Weights of a small transformer language model: 2 heads of 32.
Each number is 128 + 32 x the weight over its row's rms, rounded and kept within 0 to 255. Layers, rows and columns count from 0. Numbers have three digits each. The size before them is the row's rms in percent of the matrix's.

# layer 3 MLP up, 256x64, rms 0.291, rows 51-150, columns 0-63
104:109178149142101138128141107107143119159086185107205094162089172167125159179125169121093112162075123103149114134128111053089135134166060137091081126124176129128115108185138154140132141172087127
124:135101151161100125176150124123091132097125092090108179126128157093141115100219105198100138122140168134126043142132194114125199114113134112120130099176091149125093136109161151104146149128064110
075:123122114105094115174103159089121097103127178129151136177125202158145148143173078127147123133140129149086118056069168102153136168101138172143093115119110113184187183159072177146103155112143135
115:166128110133166079145135106155139135082140199096154155131127147069122130068125116132127146127129153145143137059135119164087129134168103133127082126172115095073160121083120108095105087084023158
098:158131117160106105147164118147189114072079182125169185175117169106169147149115133164201155136083083134100105127165181050114171161102114102107146120131117139132144162134140096155114123073128104
099:154104136120139098122105142101177089083114174070160095151090142127128149057055095164129123155131109139117126125094135065137141138114131070121123154172177133167153208139138089197099126110108113
100:112118084096163100189166085098095165137124159088139151134085181077141166116112140117142118162096141074079123133119135073053174169130145089133131115124151104116206139131182131129079120145106102
091:106117124100162108136110096121125083085108185150126095171093152141182132071135050164165111094110167156106130116079157081109156120099079109105098134112146141140185172174094176172137151079134145
089:087132142158123117155122163136128156162101158116077120088102105127125130125128178161116154103106100100137131129145163036128116098117109135155125054141152201124101115057206106135144096053123153
096:096160110091111107135106131081167121174096151163135110145137161044161090112124130124169141130098136041130070095162118087110141154138103099135095145153180126194144123125117099196117128136085178
108:089120093176141088227151134095157089122115122089125173159141174134156139116118114129216172141094149117088086167144191165078189140100132111129146117102151123093106123116149119115110149090139116
087:154145187132075130145109120128094106084145117167093120120112134114115104128165091186054100118095195160166163104090104123123192091157096115114103119191134142150181113119099073131138158135094180
090:125090128127128091131114135136156101139075213136154084137091119099173134107149201136183169144126103135102119131081151049173110139135119107091129098118138142151149117142119147235100127150150089
094:142136161103114090121119132181116165099105153087142117205181158166150127146063158114139134126138152117112111125138215114076159178137087126114138132178124168209172164112146130078140159130156136
084:115115137179076154142116090155145083091090167072136112110104109060160149188130149145154142131085173199110113152123141088118131153156161130140072147139162126149140088133171032112140136152113115
099:134121172184102153207070122110104128084108106076123150090102115105154089094111125138175164162135182139099086180104132113102147152109088147172139140160178096162112130136135190099122171098176130
118:103075139206183100140146102151158133137162236120106183139157140170175083122159126141145097122128185140128115110114126146128093115173104109131064111131156111176114134113119105144191160146136141
102:159053113152090073120148163137139101142069142109110148155139099063122142073129156064164119164117153182103110143088127094144063132130119096111113133158151178134161181125174081137119158114083108
093:157133144154095121161199099131131137124122170108131163174183123095130096131117151162162147184090128102078099161169165119110164166129067155117083134110141219118106142082165108116096128083172146
110:146101096184124109166167152121146135109138117089118122188116092120140141075122116170149124167096104109128144134097201102112167219163078109088098093178086157145098167122166093099130102079124127
110:157081144128147119176169098135143132045113169120129182182138156063118155127150112150123209107173098119121118098147164104145179120148113114116122164122164161156166126174130110134126145091057079
093:178128111161167126182131068169113134130155184130109089148092123099190081137168123145138132123098101158063099121076241142079164114162135141133119099131132134133145107177139131124087105128129118
097:090108161143081114095125078109118182116106138166094130149151094161167143116076135134133116181106130079120124127068147133105105147161026156106075088155171119196154090126084103127107127106135142
097:144124135190121127168168098125126117146113112148078119123145090101104079125147087155145171175112095117111123132121150142128122134125098157121107091136161141109227102094156057143129164030089180
087:084122123137133099129192041164140164194130131144130099126174176105165076115112121093127100094129108122026126120088109137079084132167085147082101104129136175124134143137144116099149124145112152
102:093115168123125084117175118135117046077166132120129091154111208061107136121158144142096121129080157120145094075088163111107169148150119176112122159176169157128129127125203130120126151079146134
115:104090132197142084126126146125162117184129115100134110090160142081205130106114100158161135159116109148133133083074197123103114197180110083124138124138080177192101145160122133140163112151154137
089:085110151144068129178172095115216146100123110101141139154118186115157132175137110123180119155062174135081126120117154133121142177177123161125163084201126081125123111128125114156128172118101160
083:146102103146174100163157116100168110130109147100161061076175187093174201135133126132194116174133075108128132142129127139087105136151125162121100066084148126112149131163182105138101178161106117
112:157105156197185047121146091132155110130149171074127149131145100084125063098083121109159156177128156131118091107119105176200151144142105096167074140158120111103146096120118102115146129095083116
101:182176181182036149140150119158158091088135199083116132124111132143076121130106122141141131148115101098106114114135103149114165117154052133135114112140137125088171154082102080156133135167063125
111:105083100173169115184174161146132072133143156098165151111142172095118144104138127140164178123082168126087097154099156140118200188119138160112121110140095144116194116088181125148158130134060129
106:135157152195154149107086122093143107131072122041149107129133150086113120104145091155164139111122142135135116148105121161151108116190090032154142127156093132116170158131109097144184069148084165
089:124113133152100052105113151128119096170154188118090166180095112136193077126075061146129159164132141078121116136142113162146149097170140123186105158138140154142109188168083128121177143160110118
111:121134119166130142161114108162113097134180146109121143139184188136128134141105146096205130150136087093073091142115180123074144184122065080114129123118145154142173176111171096144119125048168109
092:156086124126091055129132106135136105073155101095099125101116152115122087142149074154176131183152182103098046173161110123171106110104144103058097163182137128119124167131112108084142158139116101
093:145113144192128141151135088147156109048143138100108114128151210067150099151139126129140140154207147115129105134107138171137083128141135131129023129165083122167146132080153085144154111144135133
121:179149130180179134152186056122157119161126101093140150133060133116087109118097112151110154170080115074079122121154138121140144142136042125130103126122112189141182130147074126165092129136100154
091:131152110146083138195120092152127134147099137067129097075073120136113056153124162121165151092101078130051118117133127091110150186129118109096099133064126147128161137150119083161137077129134191
088:095146168128113174181213073127141182096183158141163075131133139144102160140133155128118157149153105128131083100057161157112154189150095140108060086091139118154136143109123164135083120129124135
097:080110181100161102115093092088148138075101087123152097064086128049166161097179104134168175146150115182115079124132134164127141107175125097136121100146153155135146159120084083166131095156112146
092:147093173153120083124105109157142123063165106129086163177086140117143053121113093168100104095121179136146047107114123165128133117133113086088078096164121089182122131132077076087141118125124141
081:139133136163172130116159078148146105100173141139095141138140185145175162126131097157106204144094158149132130096091153116162144152118140147187077115178119125148176177173133141124124150154019129
095:106125156176119089147184135127085112111121127148061108155118130071152186170160125177209192110108143138123082133133165136091160143142145133139112130145190129128165093128198121131111140080076119
098:115121168123169139184173091134169170116167128141112096100142100133142123144102113149202110127148201160096105125074142128078069113149095109086100046138146130177120123160140137134086082162102159
111:148078171199128096089128118089201117090165148082159134129175133063145156112133113172157118165138205125142105119108120143154126131174070087119114135189132174156131124140109132104104096155086136
112:148128154159185133142137085111180108117156142093141110115092125153113107080045113103141098116064162078077100074105176139100127132144067085177118117134145165115124170100133128162098089095117178
091:048174139110091170118135150075185149098073141103155130148116104088091159110098130172153166169103139102135144078105140111078117159165108109126051130144171135172083163134119155153173094125142131
094:105144122154090173125122130081112139084151078109155172163099217092176124139128057107150081113142115185156039116124141169138115093158114106114092089117164138186140146167133120119119133116134133
099:097125210147101120135103142140092106070145155166154166088106102169094144157155100187095126148093118114090131120077159102136133062189117110124106077102175175092155138147161113116171161090107123
087:181116186163038162169172139139145107099146107107158131161147100087133179150133145162106127159135108109137117112143197090106157081180110160153099130164181139149122086067153085118124103119144154
099:097076153124105165134100068076079130096119120133103149095183169129149176160130127115121110129137119076124056082135155109117112168150037128062090137113160176108119178107109120153118165143128122
106:146154152133129137139084140178071143158162131131158061069110102119090123125130128152145158107194122162112159044103151131174099134128111098130122144132148228106182095153110120119171148081131142
111:151123195097120169168129080160112114142134116137123097081137138120167159158124177131142192151175079142122089123094196135122221119146130133131136117147153113148184148132152115173072148124081178
082:110122127084158140087126110167114109140142179134142141146111171113166178154062098164153139133108191118160116069089125100087146180130077166151141125141147153138193135163092156105109168120048088
090:136093155123128120122137142076171102143076124117113103143133146042102139146079161153182156150128152146164130149092144126115136220162107084135108084101091132150147126137168059158118074147064126
102:161105096141143145181143113123127106129136194126121097111119145120167153170095117108196158194163068137097110090115194149084098175120098117134081089125120112153134163143099139202070109136162100
095:113136154090118108132132097107111104152138146145140154064111087101147132116147047109108186139118110127120114112139111016070172089128134142161132071060155155128133129158152095178135101114158163
104:090101141128185161093125080098138106167109145172125070090126091145147121123135098129142142187131088138153143106133122087053138225139072146104093133131106148118168130142173134156090064161149121
093:122168147134181114205161129142161134173143126086138144142147155164126116098101165133082123152118172121162149064080125076121185170143107133105111098132135109186186125118105146177056075120119111
087:124124070120127170130142131093117137144191139096131139091102173101138140069110136130068116163088099115138121138100146039122142179184064103107112146174155148165077177141113170140108148172102113
110:142085191102123080147147071139156108117111169121062125113096108144147129103167129196141176151141084109056111128123206141157163097136121100112133101117112119172139092109128080119180078104154150
116:071123193118114099128095076117145133073103128093094177111115120125137092062200123167144159113141153151120091118113165192139094156185098068135119122180117165128117124144104107142131075131108175
104:162138125131193147158176047186100099088128120107109147113049132084107130140105078142172127130120101118116121096161160116106146147118099107120099154101149156104170181203181100170113116141112151
105:104118135166112130097115087136123141131094108145098125123117187095159109139128174147126192171116110099092080164123194123111161153130149152128036059176103212145147153145155131137155156109099156
092:141146124098166092125161102116152128080183121176127126154134148125178167123131099181138125132108175174122118070097142152165132152129087158104138067134113138154210169155075192166092126092127173
089:177125125088158152129164071093147121120097106074163143058155205139095121152075068106151134124152138121140131056110105083082136160185102137136130098118103136144092109184154124117119118149083157
085:106120097130189107095126078156131149102128136151085157128160126122179179145065094156112186125134124118138118085092139153052166166133059114116110087157125138135186197154082164143095138145127140
088:144149137154133075157153151047167057108133091100124129118119097094144158088147086185125127157102071144127129116075172138095149148170120135167126179167178192168134146125166097116099157121124155
087:115106111102185081113152096117144112112116129137088127125080152137153084140151120182182147115111145165123143149112181127156123177117116109117138098129157185178204184195107111177116149088057148
092:125087091119066087149083127094095063172090160120073150133068176113147132136176134113144095148137136104122109187111130073092149120100123110111095167126189142118099183151148064145137156122160149
094:115085119126132112120082078129071110128108145101091186111160153127060149153161138083140134058175151103106133145115134133124155133136071127068108151136138172224176134076136120117153107095099146
106:166099138098102103119113086162153093084117146089107077132122143128190167127079147139097125093121154115085095096166147121051137107151137117099063159180155155127200152132051137106104137139099135
092:070122148133062132133122110118130153096166125107096168105106118078092187127107126116153099104111106153129162155160152085078137168124128085141111133070129053191189156157142139163092119098130194
102:105074156165176115165105119115176118141152133084137142115114113121133192049166124129097157159140114116162190063090149087088146169206147112142105108143131087120154140144181080152122154111134138
103:112103143179144113191165097164188109129140131087151150129148163116119150159113130140125192181137073085094109117134205057108151137201143088147112153120178145174115174100115110137145110121141121
100:125057185147085067095116120143172083132120173086094129134141148161188156111144113140148161159148159175056063135113120130107178118128134122144130137158123192150119161083133127088121171096124162
095:154106178145130158113104115117143117130161127122059074085095102176090118140061059128167091158063172129073130143127114117103091141157110137120120042143096135130124146085103093141098111115118176
107:119109162177114076182152104178165072112097171091123130195110126156154126118135116163200172109078121145126112105125207162125113120134129116149103085141103101167081144149121104146160078093165111
101:114140143146119134239172118145189091103180159097156134171142228149154138117131119137169175124113107114082089122085161089095116138099109130141146133183132104157152120159118118109150149095149123
105:129125201194167113109151154094160097101075098115152150100144147087101111092161119161186163182086184127135107145088160120104176190141087099084108121182104117164123138112137096130112117108127095
104:129113130103171066123168092109145093139149144117113132081140186152080099168176071112145193159142099134081136140115120091157180074140122111139088104086175128095196141169116093117148142135078138
106:073093106190111138133148053185069104161098124131090147091103088099092148119179085121167136113122134119118124128129142109118134104162064175086148138094133143157125160150106129159124109138222158
108:166082099142168098162148129133147103090140176129135126132129172121067170114127129164136111172141125154040138059130168048100163106124137128078118088107107125126147185059160153138128110093126124
102:155103136160153082096126102109145161073065112083106173122101114125157167122114138117152119124077182155098100180117186107135127098142117096135118088218121200190095153117150128094118163139115121
099:125134166184131123103137087108097129160162145161051140146143170159178133107103089160119152132076063114080087118122149139122178068147122145150070108139152136111143109089116149173138135080147206
085:092063129112154108219141075090125126142109159085094129157145143061183159111112191152114102208106143147099119111108169106149160151123136139119145153120111179143134124108150170107141112159098078
116:100110165152167113137124082151169154099130112069101138103125143163096162083068103129129183112097149120083114087123129071101156150188129083155123136147167220132168134127150152143077142141102174
123:153078144165171101128143067132102086111080090071117124087148225113140193087189114133118181095141158146156098122127170088106144126155111106124107143184105121173106119148123133133172113110121134
096:116090099149126126110159109095127053151165095122107094100110146066148139105157121113152124164124173140126126135103116077102157216157082121090124198179136184116153164132166065115152159143102113
094:166151108099214106115144077090134129138179100112094077086153129132106133114142120148137139114082174156120124126119133124109118141164075128104133032106184093158160098184113143150107080163098171
089:060081143168124141189165107155112131165149117138112150167132116115088090155147140117104170168162101099105132114095161103121148205168122106148034105141151160131080138160164086158118146092111168
108:151132101121106139146105153106167092110110097091094106078090100148113136068154110159157111165056162156087095075081137088131095158179111128067164104115142138148172180186162124125157116159105097
102:166031124093149107160205096094155105082132157147066082157143191154118126075151135136131153092162110107112152078107158110086129134098119111117118084151111147146121175150078136127170143126133153
109:117120141165157152126110120127140118126112131065177135125146166129155158131088180122131162094129122083097155117092189147022127203147092079126129136100066169117157160128162110124088121085120165
101:153152149148125113124153145151158086147163161131113159119158145064158127157112075155159124119077134132154114072139200107146196112190154101167136103161093097121119162126109086169186086154078090
110:126103143119208151177151081144159147112135126113119158143145117163101124100112104132110110116071169100078102078139180180092104122182132122119038090154111124106095175100149146110167114133127194
119:118106192198151136215157144141130166075105091101119107126156146157154159127141170170133144102156116128139147141057148090121102113133130116135093101159162153154181111132110088145108111081051171
121:159130148155123130147120082146116092102152154138086091149118144153162142101182072221128107092123132096136132077109178141065154077135127131145150120171115098192166114139146098145181056121113149
097:159086107121120043172149085082144063100123097095141084175070105132070137092086129151126111110140110134143105125092158141075162169147102133073095139128169141107145102176151093150124102113083119